config.toml
num_hidden_layers = 16
hidden_size = 64
num_attention_heads = 2
num_key_value_heads = 1
head_dim = 32
intermediate_size = 256
vocab_size = 25628
hidden_act = "gelu"
norm = "layernorm"
norm_place = "pre"
norm_eps = 1e-05
positions = "rope"
rope_theta = 10000.0
rope_fraction = 1.0
qk_norm = false
attn_scale = 0.177
bias = "none"
tie_word_embeddings = false
parallel_block = true
init = "normal"
init_std_qkv = 0.0709
init_std_o = 0.088
init_std_up = 0.101
init_std_down = 0.101
optimizer = "soap_variant"
learning_rate = 0.00414
weight_decay = 0.0
lr_head = 0.0149
max_grad_norm = 0.5
warmup_steps = 200
schedule = "wsd"
decay_fraction = 1.0
decay_shape = "pow"
final_lr_fraction = 0.05
batch_tokens = 32768
max_seq_len = 256
doc_mask = true
train_tokens = 154500000
max_steps = 4715
dataset = "wikipedia_en"
Each number is 50 + 10 x the weight over its row's rms, rounded and kept within 0 to 99. Layers, rows and columns count from 0. The size before them is the row's rms in percent of the matrix's.

# layer 11 attention query, 64x64, rms 0.0704, rows 0-16,32-48, columns 0-63
066:57 52 55 55 63 53 40 56 65 51 48 70 73 48 59 59 48 54 57 42 57 47 48 56 37 44 42 50 47 59 35 50 59 56 60 59 66 63 50 28 48 63 76 51 45 45 41 51 47 49 50 37 52 49 49 40 59 51 56 68 47 28 46 29
096:50 49 59 50 47 72 36 33 43 51 58 27 62 28 57 23 48 47 54 40 49 41 53 37 44 39 44 30 41 38 45 58 53 66 58 50 54 36 44 58 56 47 43 46 52 34 46 49 35 47 49 54 54 57 49 35 61 38 45 48 34 52 53 44
124:46 65 57 41 45 18 67 32 54 39 49 47 41 61 46 70 66 63 55 60 59 52 50 54 64 49 43 60 55 56 56 39 46 50 49 44 48 61 38 46 56 41 46 41 52 65 58 38 58 67 49 45 56 49 30 54 43 66 57 43 60 56 51 45
099:56 52 33 52 51 46 49 53 57 47 44 28 40 59 42 56 69 60 46 51 37 64 49 45 47 46 72 55 47 43 44 41 48 41 53 41 27 46 54 56 58 57 58 43 59 51 62 39 78 47 45 44 68 62 48 54 51 38 40 58 47 48 52 74
115:63 66 29 59 58 64 60 59 62 45 56 54 53 59 47 55 62 40 45 45 49 66 40 61 42 56 51 39 56 29 66 43 56 40 61 40 49 41 37 45 59 54 49 50 42 58 56 55 58 36 68 56 62 40 37 61 34 63 67 50 52 56 42 58
095:52 61 63 51 55 57 50 41 50 32 49 36 54 48 45 40 53 61 65 35 50 42 37 33 50 52 51 43 26 32 46 59 42 52 44 57 50 40 42 29 50 41 49 43 52 68 35 35 56 66 55 48 51 45 53 65 64 54 65 33 45 48 44 61
118:63 51 40 67 58 61 62 51 44 52 62 43 45 39 48 47 60 45 54 54 58 53 34 32 34 54 51 56 61 68 48 47 61 36 58 36 61 44 74 42 70 52 59 55 50 42 63 31 53 43 71 56 49 58 52 44 39 50 54 56 46 58 52 59
065:54 82 44 51 56 72 35 66 60 42 27 46 48 43 38 59 49 67 57 52 48 51 49 33 45 51 51 48 63 52 44 34 54 35 61 32 48 55 56 58 59 59 42 48 46 50 41 62 61 54 50 37 49 39 55 55 55 52 41 48 49 47 47 67
105:65 60 62 47 44 54 64 43 47 50 67 65 43 46 53 48 52 52 54 70 55 61 45 46 47 62 47 64 41 46 53 43 69 54 33 63 63 65 53 58 61 42 45 64 41 59 44 37 55 51 53 39 55 61 46 45 41 66 55 48 64 42 53 21
096:62 47 40 52 47 63 48 58 49 35 63 78 43 41 45 45 54 47 49 54 53 44 36 60 57 42 60 60 48 54 49 36 49 42 49 59 58 64 54 45 59 43 37 53 50 46 53 26 44 63 43 37 31 48 50 53 69 57 56 54 69 64 51 30
089:49 48 48 45 61 42 44 54 43 58 43 31 42 50 37 33 53 50 48 63 44 51 47 64 48 45 31 45 59 30 52 42 44 47 72 34 42 41 34 42 52 37 38 50 46 48 43 61 49 25 57 60 51 50 48 44 70 37 37 53 36 46 64 58
087:53 41 36 41 42 38 42 56 53 52 53 35 51 36 52 57 19 52 47 48 51 44 45 43 59 34 44 53 53 78 37 51 56 65 63 54 59 47 46 50 38 47 37 53 48 55 51 40 65 54 37 50 44 57 49 62 53 52 40 53 33 62 73 51
094:64 62 50 52 49 48 56 44 47 48 70 31 61 32 52 44 47 67 53 75 53 59 29 56 63 52 58 38 52 38 59 58 59 63 57 39 59 49 41 57 34 47 62 46 54 39 42 49 61 54 56 45 42 34 64 54 46 49 52 50 29 45 53 62
094:45 32 39 56 35 46 45 36 54 71 43 50 34 42 57 69 48 33 46 51 44 57 59 42 40 41 41 28 56 53 59 63 58 64 61 49 52 42 54 59 44 71 51 38 40 46 53 54 44 39 53 26 51 51 40 53 42 48 55 57 59 63 46 55
093:61 40 53 54 38 51 54 41 41 31 42 56 50 47 44 35 39 49 43 36 64 34 46 36 46 48 41 63 44 53 41 51 60 55 32 60 56 53 35 60 45 73 54 57 46 47 53 39 62 57 48 39 56 49 57 40 62 58 49 48 31 36 33 70
096:46 47 51 62 62 61 64 54 57 44 42 44 35 48 39 35 69 52 65 58 52 37 32 58 59 65 58 41 42 42 59 58 24 44 40 45 53 60 40 42 35 62 52 40 41 43 49 59 36 52 39 49 37 56 56 56 59 45 62 34 47 59 43 45
134:48 43 33 46 46 70 39 55 44 49 40 33 55 28 47 30 50 47 54 37 33 41 55 43 48 44 53 38 39 38 52 58 54 75 64 44 53 18 49 57 64 49 49 41 52 44 53 51 39 51 47 60 46 57 53 43 59 49 52 58 39 56 49 49
043:71 36 46 39 52 60 46 43 30 41 58 56 66 37 48 51 49 59 50 45 62 52 43 41 43 45 53 55 42 49 27 45 50 51 39 46 33 22 53 39 48 47 56 51 51 50 35 61 50 51 32 54 59 57 40 43 50 55 36 55 30 51 65 59
033:64 58 52 59 47 46 63 65 53 40 54 46 53 43 59 59 47 37 41 55 46 44 53 41 44 34 42 34 60 43 59 58 49 44 61 37 43 48 52 60 27 58 69 54 68 49 73 61 47 59 68 71 48 47 52 52 51 39 42 45 38 53 63 40
063:47 41 53 46 34 49 42 41 46 55 66 55 52 51 51 47 54 74 47 56 50 45 42 56 68 77 54 72 58 59 21 37 50 55 35 65 47 62 57 58 56 43 33 51 39 49 32 50 53 62 50 44 53 45 46 41 51 56 60 56 49 44 43 50
052:50 63 73 54 55 33 42 61 40 47 54 65 56 42 46 47 41 40 47 68 57 55 56 55 45 52 59 41 60 55 61 70 67 65 49 45 59 54 35 42 46 51 39 50 54 53 54 52 67 51 56 63 55 44 43 53 48 40 45 43 30 38 77 53
066:41 70 38 57 59 65 61 53 58 57 43 36 43 70 49 51 62 46 56 51 51 69 52 53 44 39 52 49 54 32 59 39 55 49 65 42 55 35 50 61 67 73 50 42 48 47 52 70 50 37 62 47 58 39 49 53 44 46 60 52 72 46 52 56
093:51 30 45 64 40 42 48 64 39 58 44 50 47 56 41 60 40 15 59 44 42 46 44 33 60 45 66 47 48 62 37 48 67 51 68 38 57 50 50 62 48 59 57 57 55 43 51 43 41 49 55 33 54 53 58 54 48 47 37 63 53 62 49 63
091:56 49 42 58 46 52 39 35 43 45 39 48 57 50 60 61 31 34 65 34 45 59 31 55 53 48 58 65 42 23 48 63 72 50 64 60 42 52 59 42 67 58 43 45 52 47 49 66 49 44 41 52 52 47 55 34 36 51 55 56 47 49 49 38
089:52 50 43 41 54 68 56 49 42 50 54 58 49 52 59 35 52 45 68 55 51 39 50 60 57 44 44 42 47 43 42 47 53 46 67 45 65 29 56 49 77 57 48 37 46 42 25 36 50 46 82 61 50 53 55 44 49 43 55 42 56 49 38 59
135:38 51 63 51 55 49 39 45 60 52 45 59 41 49 37 44 51 37 31 56 35 72 68 44 47 49 43 41 60 53 55 67 61 48 36 52 49 53 64 31 56 32 46 51 46 48 67 62 59 51 56 54 39 66 58 57 41 40 50 43 62 46 70 43
131:41 41 30 42 58 55 50 48 65 36 65 47 30 55 55 41 27 57 35 48 55 40 55 54 49 47 34 36 46 61 36 42 58 59 51 51 52 29 63 61 42 54 57 64 42 51 52 37 24 58 47 52 47 53 49 61 63 52 38 48 51 50 50 45
109:64 42 59 55 48 47 43 48 49 67 64 48 56 48 64 56 42 53 43 40 41 43 58 61 46 58 49 46 43 44 36 62 44 68 39 67 39 54 40 64 55 64 57 34 53 47 67 66 42 41 45 44 51 59 60 37 48 29 49 59 40 69 44 68
121:60 33 50 72 56 42 51 48 54 54 29 39 31 29 47 54 41 49 46 53 39 45 63 59 48 41 41 54 57 63 55 64 54 56 52 60 50 63 53 60 38 42 52 37 59 38 36 65 36 47 52 56 45 58 38 52 53 44 44 38 44 42 62 70
120:44 45 69 57 57 56 45 44 55 41 51 56 54 52 46 65 33 65 47 71 38 59 40 71 58 57 49 60 44 48 48 62 51 69 48 71 52 46 48 48 42 42 71 52 28 28 51 52 52 58 66 52 42 46 49 51 49 63 49 58 35 49 54 50
124:48 51 35 50 65 55 51 41 52 52 69 57 53 49 67 54 42 46 59 65 51 55 35 62 64 48 36 59 55 32 45 58 48 61 56 60 39 45 30 54 47 57 54 31 43 41 60 48 56 44 70 58 46 30 51 46 50 48 55 44 33 60 36 68
110:49 39 50 43 44 37 42 51 34 57 39 42 42 57 54 57 44 55 36 41 69 44 41 28 46 51 48 67 51 50 41 46 52 70 40 49 41 41 44 49 41 46 38 57 59 57 44 50 39 49 42 37 37 55 62 39 69 45 35 66 49 55 45 76
116:59 53 61 41 57 53 57 55 54 57 39 42 53 50 71 46 39 56 39 48 37 51 41 41 40 55 64 54 48 49 53 46 61 39 66 65 63 62 60 33 44 49 55 49 45 67 66 58 51 59 32 26 56 51 66 42 49 52 48 70 46 58 49 66
043:46 50 46 37 51 42 32 58 40 47 52 40 47 39 58 45 46 37 33 46 43 30 64 52 61 39 31 35 62 30 54 63 49 50 38 42 34 43 55 48 36 46 51 46 64 58 57 56 49 58 42 67 36 50 55 59 52 41 37 45 44 68 48 40
# layer 11 attention key, 32x64, rms 0.0705, rows 0-16, columns 0-63
075:46 43 51 47 61 58 64 69 54 54 51 56 48 65 55 50 59 71 55 78 43 66 42 65 42 62 53 67 68 62 54 42 51 46 56 50 41 61 56 47 47 44 49 58 52 61 68 63 46 57 53 46 59 47 61 73 53 56 54 55 62 63 39 48
081:36 51 47 51 53 60 30 54 41 48 37 56 63 37 55 34 51 32 48 43 49 45 49 42 45 37 41 35 31 29 44 47 60 56 39 64 50 39 51 36 43 39 62 53 42 46 32 53 51 58 55 40 44 55 47 38 59 53 50 26 41 41 36 55
081:48 52 52 43 55 49 68 43 53 41 51 39 29 51 45 57 40 54 57 43 39 60 45 61 48 72 50 70 54 53 51 56 30 50 41 39 47 57 39 48 52 52 57 41 52 28 47 53 42 26 53 58 61 46 67 44 47 49 49 71 43 46 72 42
083:59 47 35 55 32 42 62 55 55 59 60 48 61 49 67 47 50 58 35 39 46 45 47 46 60 67 54 59 51 50 48 56 48 53 74 55 41 70 46 52 54 40 54 48 50 65 58 51 62 59 36 53 39 40 61 76 45 60 57 68 53 53 32 57
098:54 70 47 56 62 46 64 45 62 49 54 55 54 71 56 53 35 50 58 61 44 68 50 42 50 53 64 48 75 49 30 45 37 39 56 46 49 64 37 45 53 73 41 34 52 45 45 52 50 52 52 43 54 37 51 55 35 62 59 65 41 40 58 52
104:49 59 38 58 51 46 55 52 67 23 40 52 45 58 47 54 60 53 37 44 43 36 56 48 36 33 39 37 53 55 61 44 46 42 27 80 40 50 46 58 54 44 48 38 35 61 38 38 53 61 45 54 49 51 46 49 44 49 58 36 52 35 53 50
102:61 61 49 62 56 54 53 59 67 44 72 46 58 50 56 48 60 41 40 22 50 69 56 54 35 52 52 52 68 41 45 42 39 41 57 40 46 56 34 45 46 69 36 61 41 54 51 49 29 50 49 58 54 48 31 64 58 46 52 54 41 43 48 46
121:46 39 61 38 39 52 41 51 44 49 56 66 70 28 46 44 60 40 52 39 61 43 54 38 45 61 44 34 33 48 52 37 45 75 51 53 58 40 56 51 58 51 58 64 38 57 51 61 39 56 61 50 38 74 53 53 62 54 53 41 55 63 48 52
125:53 37 57 44 45 47 38 51 29 46 33 47 53 69 46 39 68 40 42 48 56 52 46 39 41 44 59 49 52 56 56 68 67 59 42 56 42 37 60 53 44 44 51 62 37 68 42 46 42 39 62 54 35 43 64 53 58 37 65 42 60 47 34 58
112:56 45 35 52 34 54 49 56 44 65 41 54 63 44 26 63 59 50 53 48 47 47 49 35 48 67 24 56 61 66 47 47 57 44 58 45 48 65 66 64 45 50 47 44 46 46 60 49 63 55 55 52 57 55 55 52 39 53 63 50 25 56 30 51
104:60 39 64 61 44 32 39 43 54 61 33 44 56 63 60 56 27 31 30 38 39 37 59 37 58 53 52 47 47 59 40 48 40 63 32 55 44 66 56 46 53 59 52 46 40 41 42 52 55 47 55 47 45 60 50 47 55 43 35 45 58 40 50 32
107:74 50 60 46 37 37 54 50 44 50 37 44 64 44 50 50 42 64 54 52 52 51 23 41 54 46 63 34 55 61 49 45 47 63 34 55 50 60 64 54 38 44 41 51 55 45 37 47 45 47 57 57 32 47 50 27 34 65 41 39 45 39 46 53
109:45 38 57 60 57 33 42 50 45 45 38 65 38 53 36 54 59 63 70 53 45 53 59 59 46 45 46 39 63 52 52 34 22 44 57 56 51 57 51 36 34 49 42 58 35 50 61 38 73 47 35 57 54 39 54 49 48 59 52 54 61 57 60 51
100:40 38 58 43 70 46 35 43 64 57 35 49 52 48 49 51 42 53 65 41 49 44 61 57 71 49 32 55 56 38 50 52 47 67 69 56 47 53 67 48 51 54 56 42 35 41 38 49 54 47 46 44 42 51 66 45 48 46 25 50 41 39 32 59
108:43 43 46 64 46 43 53 55 50 51 40 56 34 50 43 74 41 51 55 58 61 66 57 34 41 60 49 49 69 58 47 47 44 65 51 45 38 60 35 41 61 40 49 46 77 47 42 58 51 38 49 50 43 59 37 41 43 40 46 59 51 39 69 65
100:53 41 55 68 50 48 41 50 51 55 39 36 52 40 48 50 23 47 41 48 50 35 55 64 44 53 45 40 50 32 64 42 55 57 57 58 23 45 39 58 44 40 63 68 55 65 47 47 49 58 54 53 54 62 33 44 55 46 64 52 68 63 48 48
076:43 55 65 59 53 57 42 55 44 47 55 52 65 35 64 45 58 52 54 55 67 42 63 35 59 29 59 43 36 40 30 66 59 57 60 52 53 51 51 48 44 49 62 60 40 46 35 36 55 55 58 43 61 51 36 47 56 47 44 20 48 42 49 54